From a checkpoint of a small transformer trained on Wikipedia: vocabulary 8192, normalized queries and keys.
Each number is 200 + 30 x the weight over its row's rms, rounded and kept within 0 to 999. Layers, rows and columns count from 0. The size before them is the row's rms in percent of the matrix's.

# layer 4 MLP gate, 512x192, rms 0.141, rows 176-200, columns 96-191
103,213,233,236,223,203,190,197,210,245,246,230,195,204,146,190,196,195,216,198,214,196,178,238,155,243,176,168,230,194,220,226,244,206,184,163,200,186,230,148,210,238,214,253,214,168,202,167,252,150,193,214,204,198,129,195,241,267,235,264,199,208,233,219,205,171,222,279,165,226,179,211,224,214,163,231,135,157,189,209,181,182,183,234,199,191,149,183,189,244,209,224,251,199,201,170,171
103,225,211,209,192,208,171,210,162,184,226,185,193,205,189,203,197,205,249,214,215,187,191,217,183,222,257,180,280,219,194,217,223,170,183,160,189,221,184,195,178,253,175,175,222,207,258,197,283,222,192,227,181,180,208,174,220,177,206,200,228,209,264,193,172,224,151,220,208,152,211,205,210,236,216,252,240,202,203,186,185,136,212,135,226,225,169,174,238,231,171,161,206,182,214,219,150
096,213,287,208,201,186,173,186,206,192,217,171,194,189,205,208,219,251,201,210,194,254,237,206,233,205,174,221,216,216,189,171,238,204,196,242,206,138,188,223,183,281,253,233,182,182,195,163,205,229,215,245,229,160,192,218,176,226,219,169,232,245,245,188,172,189,263,252,238,240,193,162,234,251,239,248,203,182,203,230,189,175,174,169,225,161,184,237,198,187,185,223,172,202,200,235,133
106,153,146,191,165,278,218,205,182,179,195,202,171,212,109,253,157,198,231,211,185,183,219,234,190,171,176,210,188,195,209,211,197,222,172,209,224,206,212,221,212,205,203,175,228,179,218,172,185,200,229,197,213,182,183,157,243,199,191,232,213,189,205,206,230,242,192,230,249,222,226,205,193,241,172,181,195,236,180,151,210,229,164,171,135,188,185,243,198,189,208,170,150,181,234,206,200
101,216,244,160,213,211,240,184,163,220,207,178,206,151,202,185,190,199,201,206,191,162,208,203,215,126,233,194,254,251,200,166,194,161,235,218,218,194,148,226,184,204,170,217,262,215,194,195,181,157,246,189,246,209,242,235,204,196,202,222,182,284,234,239,193,153,188,243,160,180,181,182,238,214,189,143,214,174,196,213,171,244,218,194,197,203,215,162,180,121,129,211,219,192,200,271,187
104,196,221,239,211,195,238,179,175,241,210,161,217,260,241,180,214,245,266,192,223,214,137,199,195,246,207,207,250,188,219,245,234,168,200,186,228,210,150,213,189,213,174,210,210,181,196,216,198,238,169,232,146,143,205,176,225,237,208,126,198,176,176,191,215,169,209,198,255,219,241,171,172,238,212,182,192,189,156,188,158,165,197,201,201,219,138,240,248,238,158,226,213,191,242,216,193
098,180,170,207,236,158,225,214,159,203,177,157,285,225,215,209,187,244,127,215,191,162,221,183,210,232,194,218,210,208,162,137,239,151,171,181,203,197,210,208,214,156,240,172,248,173,194,185,170,224,243,198,210,155,219,181,172,203,134,211,209,228,210,185,181,179,180,200,138,234,197,189,175,214,187,168,219,156,167,156,189,210,234,180,166,247,235,172,214,206,194,152,99,159,217,184,177
106,196,197,193,234,197,156,228,155,195,214,201,114,211,215,180,159,169,226,212,182,222,174,196,182,170,210,205,172,174,227,251,171,201,154,181,190,225,228,186,205,226,169,236,159,228,186,165,220,146,215,211,167,247,240,153,170,167,165,214,242,277,203,149,194,210,201,217,232,225,214,167,192,238,245,189,198,223,144,177,192,180,240,197,207,181,191,191,199,211,152,192,230,245,184,176,208
097,167,209,253,198,229,148,191,148,212,195,185,190,222,183,184,211,144,237,216,192,203,189,163,224,156,161,144,217,167,221,188,193,210,225,202,161,228,197,169,209,180,209,235,225,166,227,125,224,215,193,199,203,217,197,192,201,231,137,223,249,167,198,174,196,159,153,240,204,202,184,236,229,217,233,148,175,192,153,184,228,192,221,238,173,192,211,217,206,222,155,204,207,207,189,201,232
102,214,186,242,211,200,196,163,286,210,192,188,155,207,185,191,217,180,205,183,197,210,243,193,164,226,166,216,181,214,203,225,207,210,173,204,166,176,246,199,158,234,144,199,181,210,185,208,186,189,202,209,178,217,246,177,255,194,171,214,263,202,200,220,162,179,209,167,206,209,206,200,174,188,164,211,201,245,149,129,264,187,218,191,204,161,210,233,180,207,226,228,187,193,225,209,193
105,191,165,145,217,208,230,226,217,229,222,209,171,187,191,193,204,151,202,163,214,149,172,162,238,214,156,190,253,176,159,166,245,207,217,202,149,219,196,259,222,193,214,154,210,212,152,200,207,210,211,237,174,178,185,176,271,185,214,272,156,226,226,166,212,221,180,189,234,200,243,209,195,176,177,216,246,228,188,237,196,186,207,204,239,249,181,274,192,226,200,231,215,226,205,202,213
109,255,199,222,193,214,195,215,182,136,171,220,200,178,166,198,189,185,210,210,204,186,232,189,185,269,212,182,246,221,199,207,240,255,220,202,129,263,225,204,225,182,197,233,197,196,199,162,168,196,221,219,190,176,199,222,208,233,160,186,206,162,247,126,203,212,220,199,188,172,219,194,183,169,171,210,255,185,175,178,162,207,213,179,187,229,238,201,238,218,277,238,134,175,247,238,214
105,122,223,166,232,184,182,193,135,183,199,210,212,161,186,198,163,157,179,214,213,149,236,226,198,179,217,215,181,207,214,183,134,209,205,187,196,184,197,178,222,184,145,175,171,244,204,177,266,196,221,159,176,230,203,217,190,219,145,246,174,224,174,184,202,209,165,239,185,226,201,183,160,203,237,164,224,171,206,211,164,190,200,207,195,236,266,202,180,173,141,183,104,230,227,189,242
098,248,157,199,181,193,149,158,203,229,223,219,226,210,233,198,188,192,195,213,163,165,235,214,210,158,225,171,176,252,223,225,229,215,137,227,197,185,234,218,154,221,235,168,172,242,191,221,274,227,223,149,232,204,215,143,208,194,186,199,223,180,229,216,218,184,179,217,177,186,217,247,212,143,240,194,209,207,179,203,228,210,167,189,231,189,271,176,195,169,220,249,220,190,208,227,187
092,218,173,181,219,171,213,260,192,188,208,216,161,196,181,220,168,204,131,225,196,224,154,193,119,216,198,215,170,223,181,207,168,197,160,203,223,149,211,194,231,172,215,195,131,187,230,188,188,184,195,168,214,205,187,163,230,181,236,196,121,187,240,169,266,198,229,274,233,185,167,264,156,242,202,208,198,263,233,203,160,212,194,200,215,172,198,194,205,186,166,212,257,234,152,250,191
095,263,209,184,244,193,195,157,223,199,173,162,179,135,132,222,204,246,243,239,158,179,113,216,221,154,152,177,227,170,197,142,174,218,200,245,159,238,255,158,201,209,183,174,168,200,143,158,177,190,253,244,165,179,132,171,197,163,208,204,213,135,185,278,195,196,179,226,261,231,181,215,253,198,254,181,180,163,198,201,189,215,189,201,184,189,201,173,204,167,175,217,175,201,193,191,202
102,197,180,229,193,228,220,213,156,204,172,209,204,190,202,185,187,180,232,187,241,177,164,209,196,157,226,180,256,222,208,176,225,212,234,203,138,188,245,181,213,208,253,206,144,174,204,199,190,219,212,221,186,153,195,167,196,128,244,240,159,213,155,212,194,194,243,138,225,180,206,211,192,223,195,206,206,219,207,188,205,242,161,156,259,189,271,199,262,206,204,172,225,176,130,178,199
094,221,185,233,182,165,199,222,261,227,232,176,198,178,234,139,182,224,211,219,230,203,230,163,221,179,181,157,222,195,170,241,213,195,215,253,186,187,202,252,167,161,174,161,178,122,155,182,178,177,170,120,275,206,205,198,197,159,236,210,206,248,222,224,220,221,205,216,194,175,177,220,229,227,200,247,237,161,182,227,229,240,263,242,208,230,186,219,223,213,201,223,178,233,184,177,205
098,152,216,200,212,170,161,222,207,155,256,160,190,215,264,173,174,198,204,287,177,180,190,213,249,213,196,178,250,229,186,245,160,151,170,222,219,232,202,196,176,223,241,199,209,232,180,192,203,177,249,220,210,171,206,192,200,192,198,195,210,198,181,217,222,231,175,176,188,270,138,223,204,153,262,167,240,186,200,214,209,190,203,219,194,178,222,213,213,142,164,163,213,210,282,227,211
102,224,209,212,188,258,141,182,235,220,242,245,207,226,192,201,218,180,121,261,201,230,207,233,220,245,179,160,179,192,178,213,149,157,226,258,118,190,193,224,162,123,212,215,234,202,142,172,200,227,281,232,177,214,181,211,249,174,240,201,176,239,209,208,186,173,193,191,179,193,176,176,201,225,207,243,191,212,164,156,212,136,177,202,155,173,209,234,207,177,180,135,227,188,255,194,197
097,176,195,216,208,198,203,178,205,230,148,220,253,209,215,190,213,239,219,201,236,173,110,194,205,194,177,167,176,183,174,158,180,172,194,228,167,172,142,227,201,268,223,183,185,161,214,222,208,211,229,192,250,219,230,144,203,210,206,159,187,209,173,219,206,159,130,196,235,186,206,198,243,208,208,236,219,165,229,223,175,178,201,187,246,167,236,190,217,184,186,223,198,173,162,167,145
101,181,184,167,167,212,157,194,225,216,172,189,201,240,138,149,172,247,212,176,188,213,242,206,199,221,233,242,207,200,170,176,165,202,167,225,222,183,158,207,178,207,230,169,187,188,218,189,229,215,260,195,191,183,263,173,214,213,268,168,179,236,182,188,251,256,189,138,236,209,189,211,210,201,178,157,256,194,221,218,133,187,163,227,222,191,178,278,201,148,189,217,183,210,165,233,162
096,202,278,208,216,160,207,236,202,255,232,233,156,124,193,195,211,207,175,161,169,158,174,255,237,174,185,189,133,159,257,189,217,185,222,202,250,234,218,220,198,243,219,191,207,230,178,201,239,190,194,224,260,235,213,208,195,209,257,198,138,187,214,228,239,209,235,207,261,185,185,194,229,202,246,161,197,188,199,235,232,232,209,222,180,217,243,201,201,206,153,207,185,184,194,147,204
109,223,196,197,178,154,242,199,233,232,172,213,162,200,216,208,210,228,199,197,202,133,168,216,180,217,188,200,228,220,202,149,189,234,201,233,202,143,217,226,220,192,220,177,226,246,184,229,164,180,208,220,209,179,202,199,272,217,193,184,202,218,235,212,248,274,183,187,229,171,185,224,150,172,197,151,182,238,191,211,231,213,235,254,196,232,207,204,203,188,215,194,190,224,195,234,216
091,203,181,178,178,183,170,234,249,175,243,264,172,167,227,182,198,237,252,247,210,189,200,192,200,158,234,167,235,229,263,199,195,246,197,209,187,223,179,201,164,204,177,205,214,208,247,194,193,165,214,136,204,181,190,225,186,203,197,191,211,234,209,226,210,217,220,238,201,207,158,114,247,262,209,264,162,217,216,260,158,194,269,210,197,197,189,221,202,149,195,212,237,211,221,225,198
# layer 4 MLP up, 512x192, rms 0.148, rows 176-199, columns 96-191
101,173,153,243,203,198,162,262,199,147,229,215,166,246,185,184,207,248,205,208,153,199,195,183,177,223,203,221,201,230,167,192,203,204,192,168,177,196,159,224,218,233,182,261,192,225,159,156,206,183,265,204,214,168,239,188,209,171,133,175,209,206,169,173,219,239,198,160,144,235,198,212,229,181,240,225,243,218,173,181,236,223,211,234,202,190,189,182,209,230,174,150,166,215,183,197,225
104,237,227,219,221,205,244,210,179,256,216,211,196,188,186,180,219,205,190,204,207,242,232,195,231,199,173,224,162,203,215,202,238,220,201,171,298,203,274,239,212,143,249,178,197,187,152,207,182,165,165,206,194,219,158,222,194,232,202,216,184,207,214,185,214,198,203,172,196,189,185,163,216,235,141,189,166,165,181,190,208,259,216,208,195,195,254,159,245,235,218,181,224,156,193,228,224
084,182,217,241,218,210,211,204,195,177,163,229,198,247,173,251,177,186,213,227,165,200,202,213,169,264,190,121,283,194,185,234,197,159,199,229,212,185,190,224,197,170,227,219,166,224,171,210,200,210,194,191,183,191,232,211,200,192,287,150,180,198,181,226,204,208,198,181,236,213,276,255,229,231,183,209,199,197,252,208,195,163,175,196,238,193,209,254,224,227,233,229,157,167,182,166,191
099,170,157,146,200,178,183,260,234,195,186,215,223,217,217,202,184,206,223,203,217,194,189,204,183,172,211,193,213,206,226,269,234,195,215,203,207,159,166,233,210,216,216,163,272,197,191,200,245,224,178,222,227,183,198,207,224,229,196,218,210,184,214,258,161,203,165,184,204,227,224,163,206,220,149,167,171,163,222,155,222,216,248,243,182,205,159,211,186,179,197,171,168,192,172,207,197
104,206,211,199,182,183,146,237,188,195,234,197,206,152,222,132,160,207,212,179,174,236,205,207,193,123,209,217,188,214,196,176,180,204,243,251,170,188,128,215,155,184,154,182,231,209,172,216,158,171,190,219,220,239,228,204,199,227,176,228,212,246,249,220,221,205,174,271,212,179,208,214,224,181,181,162,203,186,199,240,174,196,233,239,164,215,188,144,141,110,206,207,221,192,202,201,168
094,218,159,247,231,244,268,204,254,225,180,193,175,128,178,237,150,188,175,187,252,178,194,216,267,247,227,186,238,168,156,213,249,235,193,204,183,199,196,207,179,197,182,198,164,189,187,173,232,204,191,192,263,273,253,168,180,200,173,230,177,163,208,192,200,205,196,216,200,181,204,192,239,188,224,235,199,237,230,210,191,164,201,175,186,197,205,196,192,216,206,253,203,238,122,156,176
103,158,183,192,194,140,194,206,227,241,254,201,218,194,209,214,270,193,169,206,150,210,189,183,183,195,214,209,207,205,199,167,146,180,213,136,247,187,200,184,192,138,216,179,215,233,210,168,158,192,216,189,178,165,235,223,147,239,191,188,208,212,223,176,245,175,228,141,190,193,189,227,164,198,197,190,225,205,215,263,185,176,197,232,209,225,243,175,156,153,172,174,266,248,198,204,254
101,143,217,200,178,209,184,182,256,173,186,227,237,182,181,206,214,256,204,202,259,152,226,152,190,197,176,210,174,238,134,158,235,203,197,248,181,183,200,268,213,172,202,187,204,237,201,242,219,179,198,174,234,224,217,208,151,185,235,155,211,222,163,239,202,194,134,186,222,172,152,199,203,174,213,219,236,209,190,170,176,194,188,193,264,216,232,273,165,222,270,168,204,201,220,204,184
100,197,197,233,198,242,163,195,203,214,183,211,160,234,204,171,205,122,249,174,162,200,187,178,216,191,155,156,218,177,227,139,202,210,234,194,140,188,187,202,210,192,196,236,223,144,207,178,216,230,188,239,176,221,232,173,145,203,177,183,233,156,156,204,216,191,167,211,246,207,158,185,236,212,226,161,177,188,135,226,233,197,195,217,198,163,229,246,258,203,163,197,222,210,176,193,242
109,227,195,269,207,201,251,211,231,232,164,229,172,189,178,220,204,182,193,187,143,207,125,186,212,210,233,161,239,201,229,181,165,211,180,191,180,156,226,222,204,211,192,206,128,218,200,165,171,191,208,157,205,217,186,113,185,190,177,176,258,204,185,188,203,251,161,143,229,166,178,213,228,176,205,208,256,235,191,222,225,197,220,221,253,192,243,234,203,170,180,192,247,184,220,203,179
104,186,256,223,208,159,177,194,158,198,160,228,230,184,200,151,206,201,198,173,220,236,247,185,226,184,143,167,236,197,182,163,227,176,134,182,202,193,204,235,248,192,231,238,220,175,221,164,155,230,220,219,223,172,195,207,164,219,244,209,267,228,200,123,190,192,229,195,198,142,233,192,240,182,210,195,181,223,192,224,212,169,136,218,213,201,234,224,214,190,185,182,181,196,165,227,176
103,142,186,200,256,230,177,229,215,234,200,185,141,221,171,189,203,240,158,185,192,161,217,164,200,218,220,225,200,219,196,203,188,194,219,225,247,226,178,131,231,176,125,210,242,182,201,238,195,199,183,191,176,226,215,187,151,200,217,143,104,230,221,195,217,190,204,184,206,180,197,198,177,221,231,193,198,171,215,199,272,173,163,233,276,162,228,169,158,191,141,221,207,230,246,250,190
091,261,201,230,168,214,210,213,198,236,180,216,220,236,225,200,190,151,186,197,192,190,143,188,183,250,193,228,197,239,190,208,221,168,239,234,167,227,182,211,184,251,289,243,192,197,229,225,166,225,229,204,201,140,142,214,213,193,180,224,190,138,231,220,195,142,198,209,239,183,176,148,209,176,195,203,215,147,131,184,185,228,248,182,199,150,218,196,213,184,229,222,167,185,171,202,182
094,176,174,154,165,217,189,195,212,165,141,231,204,186,236,198,242,209,186,170,279,225,189,188,203,225,188,194,140,224,195,184,200,206,215,170,219,171,209,169,196,172,206,191,204,174,237,175,179,167,222,198,196,159,187,179,198,326,198,199,212,217,222,170,196,245,140,207,282,191,155,158,211,187,161,222,237,215,182,181,228,167,172,199,208,200,232,199,208,236,198,165,197,183,138,151,226
095,185,227,197,207,179,161,172,162,208,191,178,178,175,179,170,229,190,218,257,215,171,193,179,245,191,174,173,147,199,181,221,164,171,206,229,198,215,249,173,191,173,198,245,199,198,184,240,202,256,216,190,219,195,158,235,251,229,146,214,182,153,155,184,161,234,133,161,176,198,252,182,215,152,180,185,225,212,180,193,206,230,189,158,165,218,210,204,246,202,179,274,183,213,211,223,224
096,174,209,198,196,131,264,222,228,217,216,219,162,265,209,225,219,155,197,168,206,192,225,184,196,203,171,202,184,211,227,197,237,215,204,218,223,152,145,264,150,239,226,208,239,186,241,259,197,234,197,179,195,231,212,230,213,208,212,234,179,193,201,224,210,190,150,202,235,195,234,218,184,216,170,228,169,207,196,199,181,235,184,203,169,176,282,220,159,206,203,212,189,216,232,241,229
095,179,218,201,207,155,206,244,228,159,143,189,143,160,201,191,178,218,240,209,212,188,198,187,169,218,224,207,190,250,240,158,248,200,213,180,179,256,224,153,272,237,207,206,198,169,224,160,173,213,236,161,194,196,134,186,155,239,180,205,225,156,160,203,221,179,167,192,219,205,222,215,238,193,128,228,179,219,232,167,160,210,171,202,172,173,198,206,176,201,193,175,176,201,152,150,210
103,153,200,139,189,127,184,195,189,201,240,195,190,217,170,185,177,212,225,275,197,208,254,227,226,206,247,232,235,231,213,168,168,258,219,180,224,233,226,154,206,204,183,225,233,217,126,193,201,188,229,223,226,130,193,178,146,210,172,212,178,226,218,205,195,233,194,228,153,181,218,201,143,192,182,228,151,214,174,227,218,198,135,163,208,230,216,248,210,216,155,181,200,220,223,199,219
100,204,196,167,214,206,216,166,205,261,203,159,195,188,212,155,202,196,193,246,197,151,181,213,190,207,220,216,187,195,204,241,189,186,218,174,127,223,251,200,209,189,188,184,211,237,197,253,226,149,184,227,182,198,210,256,149,187,232,160,178,171,141,230,210,217,167,183,202,245,200,174,177,197,203,211,196,202,233,179,179,186,197,232,210,176,239,146,165,183,203,204,250,208,206,226,179
093,219,181,214,176,265,196,207,178,178,215,222,213,212,142,185,167,210,211,184,206,165,188,202,183,204,187,199,160,165,193,180,230,204,173,155,196,185,235,182,231,201,217,175,216,168,212,207,172,181,179,239,163,164,265,181,200,152,188,184,209,178,192,265,197,215,216,241,172,212,175,189,204,152,237,203,206,203,166,209,223,242,140,207,282,199,199,139,175,224,176,224,260,171,262,195,218
103,189,188,242,232,246,217,147,193,235,195,216,213,228,261,201,187,205,171,264,211,183,130,178,183,163,147,145,201,211,160,231,184,227,217,211,257,218,169,262,156,231,214,232,218,148,190,191,222,224,164,215,157,203,175,235,162,135,192,211,218,175,216,219,199,233,172,186,184,223,263,232,212,237,228,243,189,160,197,185,132,221,206,174,202,192,212,246,191,158,177,166,210,213,134,204,179
099,235,169,203,213,216,167,207,275,216,197,154,212,170,209,190,139,181,162,210,188,199,197,206,128,208,200,229,226,301,231,209,236,214,225,214,216,254,163,211,189,180,182,165,183,207,195,222,220,280,204,214,177,168,255,206,150,162,178,222,193,168,252,194,173,196,199,220,216,189,212,179,208,223,176,172,241,183,146,186,201,205,223,170,163,187,200,212,229,242,194,238,178,196,170,122,202
101,214,224,187,134,146,224,222,176,242,159,225,195,231,216,197,183,199,254,176,187,212,182,243,207,197,193,228,213,191,208,227,232,189,154,209,156,179,148,206,178,195,191,234,269,169,253,177,187,242,227,202,228,201,218,261,152,224,211,184,248,174,233,198,227,213,245,172,225,211,204,194,125,263,242,248,234,220,194,181,199,149,215,195,201,170,151,191,189,225,200,151,222,247,228,200,211
100,143,229,195,220,180,192,230,217,219,169,208,221,231,150,181,170,222,227,244,201,137,181,218,209,216,161,232,226,192,287,209,250,212,210,232,230,156,170,136,198,195,175,171,207,212,169,254,175,176,223,222,261,185,181,196,245,241,199,174,158,177,242,227,218,200,219,208,192,176,168,206,230,166,226,158,174,220,224,210,247,181,203,256,220,236,233,187,197,135,165,187,216,220,187,209,203
# layer 4 MLP down (transposed), 512x192, rms 0.118, rows 176-199, columns 96-191
104,220,112,219,188,186,158,232,201,173,209,183,275,143,240,200,229,265,250,172,206,213,214,201,178,197,253,195,221,198,193,240,170,201,173,176,192,193,177,145,207,195,193,206,203,204,196,236,192,227,249,159,196,134,213,218,180,178,205,185,205,182,246,209,216,171,184,251,216,203,195,293,233,214,173,191,179,248,212,160,245,220,219,182,231,208,174,222,161,180,198,202,215,181,160,220,234
106,182,216,247,197,208,162,192,233,227,193,183,203,244,228,240,183,168,206,241,241,217,195,198,225,218,206,236,185,142,201,237,219,226,171,163,196,183,203,226,177,176,206,219,224,215,230,176,173,193,163,190,237,254,207,220,188,225,111,202,184,165,209,205,168,152,262,188,196,198,208,205,185,182,229,222,197,194,184,172,206,242,123,224,219,190,144,246,191,200,201,217,250,210,225,182,191
088,195,223,264,150,242,197,209,205,217,221,224,188,186,220,193,201,154,174,206,251,197,206,208,197,188,179,195,172,188,229,232,170,214,174,197,207,263,196,193,206,227,191,198,191,187,233,140,197,212,162,198,205,249,225,148,196,169,184,177,224,192,247,177,211,213,186,187,177,158,200,219,168,160,194,203,199,213,148,165,227,234,222,188,170,157,169,153,189,202,269,208,232,180,190,127,199
102,179,194,176,176,116,221,205,167,228,214,174,208,209,181,202,217,185,248,215,204,233,181,199,155,185,237,262,231,187,182,213,177,177,178,191,199,193,167,211,228,188,147,228,214,167,184,153,216,273,233,156,151,234,212,227,178,204,220,181,171,205,198,182,205,166,263,228,188,194,215,227,207,196,263,204,151,201,189,246,175,170,220,214,148,213,216,216,165,163,160,220,205,200,193,183,182
102,158,199,208,188,226,187,195,197,147,169,131,200,256,158,196,212,178,174,154,195,252,206,218,199,217,224,207,244,199,196,246,187,177,222,216,204,220,203,209,225,208,244,182,236,197,247,224,182,254,199,227,200,191,185,199,169,182,176,231,137,230,203,150,226,139,220,150,158,194,197,228,173,195,221,209,181,203,167,142,187,161,210,168,192,169,211,212,205,219,223,129,179,220,226,209,161
090,181,180,194,176,176,228,209,192,210,218,206,194,184,239,188,204,186,237,206,194,181,198,239,154,182,190,179,196,218,227,207,206,201,203,151,219,171,194,218,206,231,197,240,194,226,181,234,207,187,275,140,197,170,203,174,179,237,289,207,225,220,184,191,197,243,183,231,228,179,167,208,243,206,217,199,225,228,230,210,156,186,208,162,175,248,208,229,208,173,206,191,211,196,186,208,214
098,205,184,158,225,230,199,207,183,192,219,154,163,138,148,151,196,179,207,216,226,214,194,197,204,177,166,156,154,209,190,176,186,254,142,173,222,194,183,194,132,185,192,176,141,159,223,156,168,207,162,201,209,209,179,169,201,211,252,174,225,222,239,266,182,203,207,202,203,176,199,179,191,178,255,208,169,220,152,164,143,248,172,241,173,137,219,177,246,195,209,194,239,213,211,208,155
106,153,203,197,231,205,169,144,192,230,194,209,210,209,164,209,228,208,196,194,203,215,141,210,198,271,209,178,233,218,233,174,195,216,208,155,180,218,203,192,192,278,248,245,195,254,189,170,257,197,220,230,218,136,205,212,204,234,207,205,190,126,218,225,186,189,179,204,200,189,179,223,177,226,200,233,156,202,182,229,248,213,172,227,172,197,204,189,144,214,169,220,194,195,203,198,162
105,186,187,200,259,219,212,207,226,160,211,158,206,208,189,152,279,242,229,209,175,237,202,159,200,193,214,198,166,208,241,204,190,247,177,183,182,265,257,202,210,193,221,187,127,256,164,206,220,234,185,201,184,236,210,194,202,189,163,227,238,178,178,256,258,179,181,168,228,153,192,210,222,171,170,180,188,193,158,162,234,185,209,230,206,237,182,210,246,239,179,219,179,197,185,150,178
109,195,219,216,179,222,217,175,257,195,257,168,210,203,186,155,225,216,164,207,222,234,183,192,196,163,207,254,169,185,261,231,206,259,190,228,220,164,149,151,158,178,197,183,152,215,206,185,212,246,198,256,198,226,212,196,242,175,131,228,203,210,126,229,188,263,187,194,225,189,211,182,217,160,245,262,197,221,207,206,222,213,215,224,257,178,237,221,180,268,189,255,258,161,211,218,192
102,165,193,184,187,189,234,242,215,182,178,227,208,229,208,204,202,140,189,210,170,195,231,252,239,206,235,218,175,214,186,173,176,264,254,161,172,230,230,267,203,153,187,200,170,226,182,211,201,193,219,267,184,193,273,173,236,206,188,196,201,202,176,226,157,196,146,163,253,204,147,186,172,149,198,211,251,219,162,224,163,204,202,195,280,233,190,181,241,208,179,232,181,232,198,197,164
111,166,211,200,207,248,260,159,196,159,183,231,181,221,197,223,182,232,227,240,204,179,216,191,235,203,235,198,160,207,159,194,183,204,192,180,201,167,210,211,217,207,216,219,172,189,173,198,201,225,152,215,193,142,198,196,161,205,240,204,249,210,167,192,151,217,217,217,233,194,171,203,216,181,206,251,141,167,188,189,169,210,166,189,164,195,264,174,254,219,220,221,202,174,240,205,179
099,178,204,221,257,155,197,217,227,146,207,158,174,165,230,217,246,238,202,191,190,204,212,177,222,174,218,175,196,170,168,203,199,216,161,265,185,218,254,150,284,223,154,214,206,168,203,229,229,171,188,217,209,232,216,182,212,183,259,220,160,187,183,216,173,225,151,214,162,179,227,202,188,208,221,237,177,203,200,173,180,173,183,187,203,279,201,238,215,190,216,175,238,229,212,178,280
103,214,223,192,227,210,224,213,238,200,198,235,263,185,155,234,155,211,196,250,214,211,202,165,233,173,158,233,242,233,189,156,183,268,174,139,199,183,202,182,173,202,199,165,211,173,179,131,181,155,139,192,213,185,248,170,206,164,211,201,212,145,155,226,211,210,251,158,134,230,202,279,190,207,203,168,207,198,218,152,219,205,228,215,235,202,144,186,170,225,196,231,165,183,210,219,237
094,141,216,223,219,182,214,226,237,213,196,179,177,249,214,236,198,149,244,148,161,194,234,204,223,183,181,184,220,169,247,201,226,211,211,234,176,225,193,184,155,239,165,164,228,238,183,197,233,195,161,166,193,208,218,242,201,188,215,174,200,236,221,223,200,208,226,179,205,202,216,230,190,264,202,169,191,175,222,220,265,148,168,213,176,155,263,191,168,211,185,221,228,200,244,202,212
091,255,229,248,195,182,190,185,200,160,199,213,189,170,236,237,174,214,239,187,166,185,176,209,174,203,193,232,216,197,188,194,184,216,214,175,165,123,148,212,206,195,210,243,220,228,180,212,229,158,168,176,204,206,170,222,207,242,183,160,161,203,234,256,177,211,177,223,240,229,147,200,227,268,219,191,201,212,224,259,212,260,261,222,238,182,244,202,195,219,204,155,198,177,165,232,156
091,186,224,203,197,223,235,209,210,222,207,237,191,211,206,249,197,164,141,175,220,188,216,128,189,190,187,223,161,161,221,222,167,198,195,203,213,204,179,232,193,222,209,137,217,214,212,223,192,253,189,208,190,180,217,227,227,234,214,268,192,249,194,146,211,189,205,228,215,192,249,141,206,231,211,224,182,138,167,192,164,210,216,220,143,187,177,180,125,215,194,220,173,249,203,242,168
100,220,210,253,188,229,189,233,248,209,187,213,176,218,252,151,255,171,180,222,225,199,195,193,247,176,197,194,204,217,238,206,209,211,246,200,180,197,204,160,263,195,192,242,202,183,202,192,151,206,235,229,240,197,129,226,206,170,181,253,235,171,223,189,170,185,163,199,223,205,160,159,191,142,238,174,170,223,177,181,191,193,170,233,176,221,152,180,206,258,225,190,191,200,243,189,182
108,197,193,200,180,222,244,175,208,212,167,181,190,154,192,152,190,200,289,155,205,209,277,179,178,221,163,210,207,158,236,193,246,198,180,191,192,206,186,182,178,242,223,202,199,181,200,218,168,180,235,188,192,178,128,171,203,235,216,221,132,189,206,143,238,162,214,204,230,200,231,250,197,228,194,215,211,202,176,180,200,149,228,202,185,172,217,165,148,159,189,188,188,157,212,159,153
101,225,194,217,181,210,140,194,211,227,191,180,154,223,191,157,227,197,160,193,253,162,225,227,241,192,180,191,209,232,199,192,151,189,234,180,229,189,182,218,189,179,170,223,197,214,184,177,230,226,253,223,198,255,183,193,185,158,211,204,221,170,173,217,207,207,182,189,176,260,212,269,190,206,229,163,190,209,223,244,171,199,176,162,174,229,229,236,268,173,139,178,156,192,239,187,168
098,161,191,206,214,246,207,147,223,195,218,206,207,194,163,186,205,168,168,217,216,239,199,180,196,190,213,185,214,231,258,212,164,211,152,165,244,279,196,209,205,243,185,146,212,121,215,202,224,183,214,192,183,243,211,137,152,207,217,226,171,195,162,172,235,223,179,170,190,178,192,188,156,200,175,257,240,212,158,163,178,177,208,214,247,186,156,177,147,192,205,222,179,165,200,154,196
094,152,230,224,191,246,170,194,195,199,169,151,147,177,195,160,204,181,199,209,194,153,230,242,194,184,193,166,221,180,150,179,164,223,205,162,183,233,226,199,253,149,288,217,165,224,135,200,197,172,200,181,155,153,211,177,190,191,246,209,227,243,191,191,165,226,187,196,192,212,172,208,162,178,175,222,276,222,189,237,189,195,223,254,189,214,205,192,196,176,235,188,180,205,223,222,190
091,231,145,151,265,221,268,182,212,185,228,253,172,167,221,231,216,188,200,242,170,183,184,153,232,206,219,137,191,131,214,181,192,164,161,236,197,133,236,179,205,226,220,200,174,139,217,227,147,163,209,144,200,170,153,122,211,177,233,215,159,252,215,182,173,202,215,179,180,233,230,211,190,202,140,205,210,137,223,221,220,246,159,159,171,196,187,197,210,259,182,254,192,179,256,209,222
111,204,203,188,183,198,201,197,152,170,222,179,273,200,148,205,224,196,167,213,211,258,227,183,243,236,211,213,223,229,154,188,169,196,182,213,230,221,234,210,240,204,215,218,205,164,216,261,189,215,177,186,177,244,239,204,210,182,198,213,190,169,164,212,176,191,179,240,152,170,205,279,205,237,176,224,200,216,254,197,172,165,207,122,188,190,152,258,212,225,167,190,158,223,187,195,140